Weights of a small transformer language model.
Size: 15 layers, width 512, 4 heads of 128, MLP 1024 SwiGLU, vocabulary 8192, 108M parameters.
Each number is 128 + 32 x the weight over its row's rms, rounded and kept within 0 to 255. Layers, rows and columns count from 0. Numbers have three digits each. The size before them is the row's rms in percent of the matrix's.

# layer 2 MLP gate, 1024x512, rms 0.0396, rows 821-837, columns 128-255
100:141158163064099152147196090084123119132116176120149109141145140048125159191126108130140107096149110171105144105107121079093079140069152119108131123121162172055116143086082102158133134165163060177160144141150079165104138032109135160135172113125088170128096174116109076199117079129131142133173131094167106130159153197123145132155122151111164162143098129145106074118144157175089169083104
101:170137088124165070104097111108156156161158113130179129118149122154176123124149175090130197066124171212094151134225180123173068127191170084112140087163148166104109135133100140080086127116141114077125071178100152118115150182190111141178140142193064099094099141168120132156090144129149106131110113042153201074143096160144116140140130166105110138163099190124107154122100079175198131121106
098:110103070145068148131193080143113146119095114125132136160151105113102155114119162073085086190180101122128115171130187104122151153119088087115142165154132177083083141182178183111179162102158152142125136118139134147102164131126072086090153117142116145151160116174115188126145180148186153127124144157102148143129107141112161145014176122142078107125120038117135084164129156155154141119102
098:102156139118125126126126162085157088079125140096097153103129175092102105119147167157130142111093153119137126137142144111086104153140157131073148091143132101088128097072143157118099125151140147068120158132096145098161094154105132115089117142140150158105127149131133121122151209084146133123117170045133125206131140162130115108109140067080097129105102138131107104134189128166178119108043
105:173101134066123137099097144116152126137125115113160165099103130130133128130155181126158089138149106170162123095049154154170123138084097143110148183139080090082117108082082147135140140128142054116152099158171096097098153145177145118118122165103135180148182122094104083184127106157110166177156110118136108086124099156161121137108135147125113095134113118147122176180134142134153122119154
103:128115109084094154108117108110163159115125127200148127171106128099118206143106170126122123139106069137094053163100073110160133137156136081172182147146156106087121128081153142123093163145125124126055136162124140102160058079135091139158150109155117136183168177140099136110109110091144170103109184071153083041092186152134107098150117126122086120151125141057145092100172113141162159171138
091:153120151174125118173072097115110086086158167153077056178115138092088090201113145129120090128103147119182178141090154159166136060066107154093145163194151112151085114074149170017148092111149146106125147183178104129079130146174109106121141129158145073120126122086123105137120133129089128133133119158138080150156119149079137122134143114168123080146124155106118141114125117091091105157184
102:142123173152146132198127165173163090116154173139116084100159064170111124138108094118131127111144118115132139146093111138119171115066140176114125138152114098135192098125206168141175131148184164074153118131129135216156066125114089188071115125156128137175119165098157158111154119099119074133142109092124146134097122175195111113111114145135104109126128138162133166072138160178080148084139
100:095137151148102161147106114186078082071132112152080088144100147181127158175109110107136133159070144116088152105193152196100085142105121180112095112163131147131157140118156185123202147159092129109084156114129109188101155149098111135104169141150070186124097147124100092098126146111098137121132169090145130131189055127136179122158125152142079109082158125100190106169107091139122168133122
101:119129130083174137121219101123081133157113101136147104119121108118170180114116129063098104110184176125083172105124142078109163161153107167140146093165124124133140126113178108075095161099138161127157125149057157149160113057103120180183132159072138173147137075184139126121134170099138158097130112057143074127134110095153085165183079130138128093129118110157085112170186086090143155134113
108:111103171120159083131151115175114112145120109122152147138185144117157183156144088175178102143062102153123086169150191112146115111094097127107135114119121177068109093193097142099161138120120106078173134170160143112134212156166177139097129108149062142141165141121111152081147161120123072159145160078115137195073101133175110108128148109108185120145085121121131179135114105180080115149147
097:077130141099159110093141123183158101150113133146192147121119084178169198184101114074155095139121073133114170166097098155120143100134165135102128158131151122130080175130150170206127088157138165039144099170102081161095160190111160129155150107147119191127118054089143112137114125134105150138135062089140134134103125112152164112151136150142153126112123171127077101170118150134125151092120
095:067130119164189137127110111142123136127117157115158173102079115086133122155127082172131104133173126154161195136136095142156158148129107116141138098102132110092128098137164072078129122073096137153158069116158147113083121120175069107118120073159131108117079134154061157099080117150114119156125152080108079099155104192142149089099119072110160127140079173124149138135088106175115153093157
095:134103102122158141124101098122157074088114179157146156124133099128091175149122111115116140165126101113153139164104081133096185140113113148159140115153094161184161120090136080136115172084153133104141126184122145118105158166133170166079170194159103125086181136149158140058120121099166125098116128147142062112130105084157118139109049165152151124148100092154130148202103123125144131089128
104:112170142147116170162106148111128081114134087138099139098179162169137147170107199120121164131123145144140167124192146115136090095172094113084152167097118085086056097169162130117156070134104116119157125167156148113119117122148080082162163081147075166170094148135124126090160180121158224112135135099096152156070101133138128068102125144039108130121066117125121204089154085118147141125083
102:124141101131084193112097105110137124178130117127149155124142153071169123128133133127138147163114142105070090099144126143190094092125146162089066105158183151152167109169139112132130135084139148127168082146112140107178202197199152092156188109081136181084113139088106051214105126140163149147121099157110126102152188137148148080188146109161111138129082147155164186105120081124135129145133
099:113122157181166166088135176150143137091099138182168091179171102112126152123154085163094128118123140150094131147079146132114137133095116170113161149185125129072082125158142129118112138096085088141122083138139100139127123064126069096159175101101113148157079127122034164108122141079138118105157134113149155124119126189154106163197133106192071049154115108096064138175170180124145150108052
# layer 2 MLP up, 1024x512, rms 0.0387, rows 821-837, columns 128-255
100:128183111160103096075179097158108120112113097095129155121111088124146138104150142137235183143099181134102096119113128140205116108075162142152149147121079091133118180150110135208083145147122087130113097109092091142125100150108147165130079084075147141161109165093114070135136070154138100188122114125142128161148104110133136123133128124126118143139141141167092118107080099158105173159176
101:161104054167095200125145110131145161065154124131054141175164112082129154148130198136131066088132143126143095191110120068080077169103191037168140067121166173126128123046139128126086082124085143164102068131150150156177085155189112158161126101107106155143113173106065157124151095066159077128129134152093088132102130016137147080165150082096162121050120109141167123147127119077156105133104
097:160100095131074107128137187157145116158120130098175122113099111160133112097116138091173092160156111142153119186183201179114106160194144099139095141071131180113135054141152132108146120152124101104139095109075163114158047127147123095106127125142111084122100169189071078088155130113115114128110123120066116082079096159141155137165143108110128073094115172126160138083164106128154125137123
097:171193109146089120123143164097126129158083098112107143111152149122132082087134100129174171136138094076163115130061047142134115107100090112177149105069171132131060141110118118137112143139113152120121171097098171155174147157061109040116161146154139087123204096125157177129132151140128159139175113190165123157114113117134089162095116196085141151131101167091147183152182125100166133064126
103:138137111107169095138174162188094172129138118134101107148125034146183152156127154110106143136061163121149137097119147144108119150080125156123122108081170170126121130173119147121160194175198065143142136165104118100117125130147138146156062160100095057119158165168159165176182116130135082136085129174177155131137187075108143146168146139174127135126136191117157154202108135124117141169160
100:165100127129080093073150162095125119124112166109128146115131103065126131102157136140178186129090062129137082187182133124127101159118084113132103136110119146141196141189139192115122084168152164168119098138141117097154154127118133115099133168124124131087142146126103194148140142112096102129132150213086149080113119064162078066130132119151103117125090103134147155091137102082181062115146
093:097096130068135122073109123140158051111125120060133139093047105148160159124154118126124126131119099157071136082163062139155162132125159099150197145095136094107140106140121155112174143122158125129151125093112149226196115095144101194149111119119125096120114077153104148154127124091084170090139066083095196171157068106144131122156078108128086213112069094146161144104195145070140109119126
103:127119064120171078126159098134105174145109108146130126136151156118147131102106124097109130085155147143090158119108121102096118100105202086116113081126077139148108174194025128098109083133071104124155113165122056121112166143160133172145197156179111095135134081161157105097113196082131136139195110136120132099074150046100150153120134084133108091110166076137126160176171114122155134102118
099:171143139097139127094088194116081074156112102088189178130100107100100110125138088127132118149110165183103131109100073144175147118155073104180064174179134077135165124050126087093149186123160150109102145155165116131165076175142106144111084134122128083118115127123092115126149148119148141163151180081085114117118153101139137098141171080105162088100196143159120094170193126104062151095109
102:122129101186163111196108140208144196130113169107119148067130148102143104148124156136115133095056061068147133152092171139096087137127107103134135147104163147114086158145122132129181111141118076163229157110178075086135141120146142181128136135159128086151144134128091071163105075154072105098116130168067133071183139124055180081090156111114123104082104103125148179090061156137142093094122
104:156175109116121120128148172126091134123120150110103081153146158120123134156101073112116186095122094104100133090174108117120084130153143124114129094150098144135094093115104190117157137174115101061110146139093061135142112081183093159090102132178165104154094101133181101096112148129146113108146111114044053125082112124126139109149173114141109112087091160155100168173160104143163099075142
098:152130116161163084122155095147177132085121128135108091165111128183099108106147141174125167074156095136089134141119148088129077082167094145146106118129096130134116090143105108162203104169076137124152148162099129108157120102119140135067095156133095114077116135119111177189123145098129151084101153117136070133102163094155150158117085110151086151159147160128109158144180070160135157175069
094:134158129125141096169156095136124112134118089162095087171147179155094128166085145113102131060128182103160129098197156162099161121076114109107102081136137128095109121103168139214098179164126135051166123119119111201094151065119148150137128115215113230133107084136163082112141149149056110147135088125131165133151147091171146131130082172117065123181129175111129122104103128105142130160069
098:144116129121137140136124167116135158128119108060157139163176088173142138146125158181045168104109127079136109099121145136105145137151122080170174141122107096082100237097161078205129159119135125093152150125130161101134140148129181142157130096133133148149129143092164198117088146158159112102042095130163120098139106097072113132152112127097112103126090119068115155074081164140119176086170
104:048122123155097150141155121059128185154150047176141155111149174069146207091085135087112157098116127082171157144090134132106142086129142109113235100103105182159137170085097093134123096145163110102179075116103096134151156082055136126121129076082059135155077104088127158080072148121143123129118136120130098133116161093176161125063135138084127194132134109080133165068096135103179129157106
103:188129158130107153160069128185130116032046126126131112141191078051084137182151142121129072145095134104099147123096133158124193157144119068115090098129142140114131084064096086172179140129105155127116157150067138157122065102090131135131153104101176127162177174143085102121087146128122173122149153111134120104116109199119146085107123118084151100171129109164146095069127150124167160059111
095:121131172172118130089177150159066143106159077119123159201128140059095143146111085134170153131104091113096141153121145102115169102107169154182130162145141125133111141037172148099125120071160085110116095102154056172070080100134089130097104115082121151117117127183107214130160174130131068132180091165145106081143135139108169135113100180152115114139163160129124135106116146116071066102128
# layer 2 MLP down (transposed), 1024x512, rms 0.0348, rows 821-837, columns 128-255
099:173086156089213126143150088141123120094108171097157099130135109083076142137171126146119174181126198130116144177140125115173144106050112150177158141131123127186147216114140125168148098184176125148138159117094094126146102130110153137136107132085123168130099153128103035137131115090096130088122118122160108193149117180089170127090181120110106089146132116107138095174150098213094123137093
103:182193086067171147136181107127138127084072127150127148115141119130118121126140123054133116090031141123131117181162090154086108167137158160104064150100102095163126088138145143164084131100131158060160135122195165127133130170120118097148150048082121146131132159163151122107145179138177109115114130132154098130156137079181115144129133131139172099107143068165083100133173059115151147176182
100:149194113148127131105097162185084110119159136105141102105133088145141077134136122150117114107129126108148151058138124154120127129136158119169141184197116081061198161143190169147137144123146110165174138112102096109124166102146147099151169097129070110138088104129100153106144117130108131144117044103168087135124132121120166172124119191157137168059095108143123099185114156137084132097033
097:148127147128116112127084148132127085104108185133083139070079130160116108162121133115116109095118136117169172123119148143105105100172156132108134134090149104049122139084147092159150104132038136217170157106101092112166124116097104127159145111162146112105154195123144164102134112071098061161142062148115062083160092092122106136126152124084111114120093124130175131063117064146073102171096
104:110116099136183113137151169175056134162106139121148121149162074166130158177173130098146139116133062160102134173111182113111099205140140166109139101143121141119125097158128137114146111126156099152149091146118127154099127101110139157140065111095135088088122162167067164120145133122135072181102087106118168178137182057084134097144140143157131127076183101134128126081129113177129116190166
103:100083147159094104082118104181105109118119118141080154125187140099141065124193099096201098147197171115121101124125107125113100168087199186145126102164141157107157154138106176112176173129163103134116121132123154065135117128146201179157115073098137178116193115172088150158084148137130152145107138126117116125174071109121140063128170143165163115109068120137161154128141118097101159155152
088:164151136109130103092059133164101086173073139153119098109171108088126167151131115102112011107139160116110115083122106140168163156150120104131137074144100105193110147086105074121121121125113123076115172139121133093165118175137148137118150158114154117151122170101105176138108184105134095143194194173064183094095195128107113080111083105169118169154155103082105140149183119135140135083173
099:049121102156134117163124118126096147216147140083151112046106140094123138205072115114114125139147137071097116179158111128082094149059112117093148099111128152133101141086177118212153180148123170153167112133133124145092150088108119164208107066111127113159126144061145087148165127133067152059130122095146158132062165155149091153139116134106172150129131148142069134106165119192097117177131
103:138084167184118094125132148101121107104135167139104123148147132102125055062138167122182127132152094125122051110112097074126132163117139175139114148100164143112165131093114141108095136176214148132108107136126141104130156167119108087126116197149109117109149111123113104168069055117121141113104110142177145200141098093140133092139145124080142150087187143105166153160065153142109129141146
102:106113167146146141117138069154204123191126101125126162170171057127129075050104118149124118165104097149123104180089143103083108119082151112095123132170152142143171159066131149164179106141097118173109180128087148089168111124120090063192159132103155175131160160140109175176157169095098121080148095105114136133156124199079108147142152128146171095087133099089135191117093174116138121114091
107:121153197100142085117153127117132109141123144175064126097119110109164102143148115069176132127148094192093090116170185168146132152148138127143166119119131106109125127167116163091151125113105112118121058099101131142100070153107163103152165175128110140137061124132185097140120136153147150064111140139093091097112148127163112124159136152101123162112121145131126104116107097176087155051110
098:136056122129082128122102124103082121129142203109128088102152151129066172123132110101125071100162124042106179108185101154073148141162069120118146127098148143139107125116146064169182133170052083126118139161120117106149171150108161147148118108082134072119103183108117114112120099156099163123123111170170216176124146160103105102107111143134149131096168143149104090124155068141140087159141
098:090102189111135151110130140128182093190099079116162136194159087136124130139135071162153147101157168139170163133153167119146108192150193139108109097191126113104131214107072135099108134055084166127119086128089170140164146108138139143092179096109087087125137122143151152159135177093075115154100148130115122153142086162167098091101098075137109058135079100146077163083098139118080101077189
098:133143087143083077122082107113091140155164184100136137153110097075092193178138154105134128118126183157101109170116164196060120135132252078081119154146124112089136131178182120128113041164086143162111141164085099145135121142129118121100157181113127133135115158194112083167099156137133144105158101106077130170163111075143091063101139109132090132159076122160134147140142133090149154134174
104:152138131103094126163168122110112042131112143130121092083088188116209123063160106117110093133165098130095150154163118133170120104101101123127149097158142152132145168146126138142100108123182123083119114072120068120123093066109131148135124087084150073139052094116146145110096172120097141070108120113145116087101119091109149126116133159093161160118142101136150065152144183139104146104132
104:129125084113147107114100131154142151073130117114086100143172136145115080131171130150157118108162120124109171151150125103106143050094107139127137150142152155153106145125115157181106160126134133108099150118110133170142091183125132128134119096166109122132167162200098110134093150090140165172177133133108111123115119149126160097101141161180104085138106136171132157190113132110114106089112
095:151110139078090118097087092147084154130111164098124042136080147115148105108132220135165131132156139112155113085118139155170203156129148130100163159145150121148107099090143075180163101129140113109144126100137115162144155159127123096111112103158080083115132065155083110144105140162196103135108122138145151187047145130150130112098091128156089108136067113135163120154098166145130136111212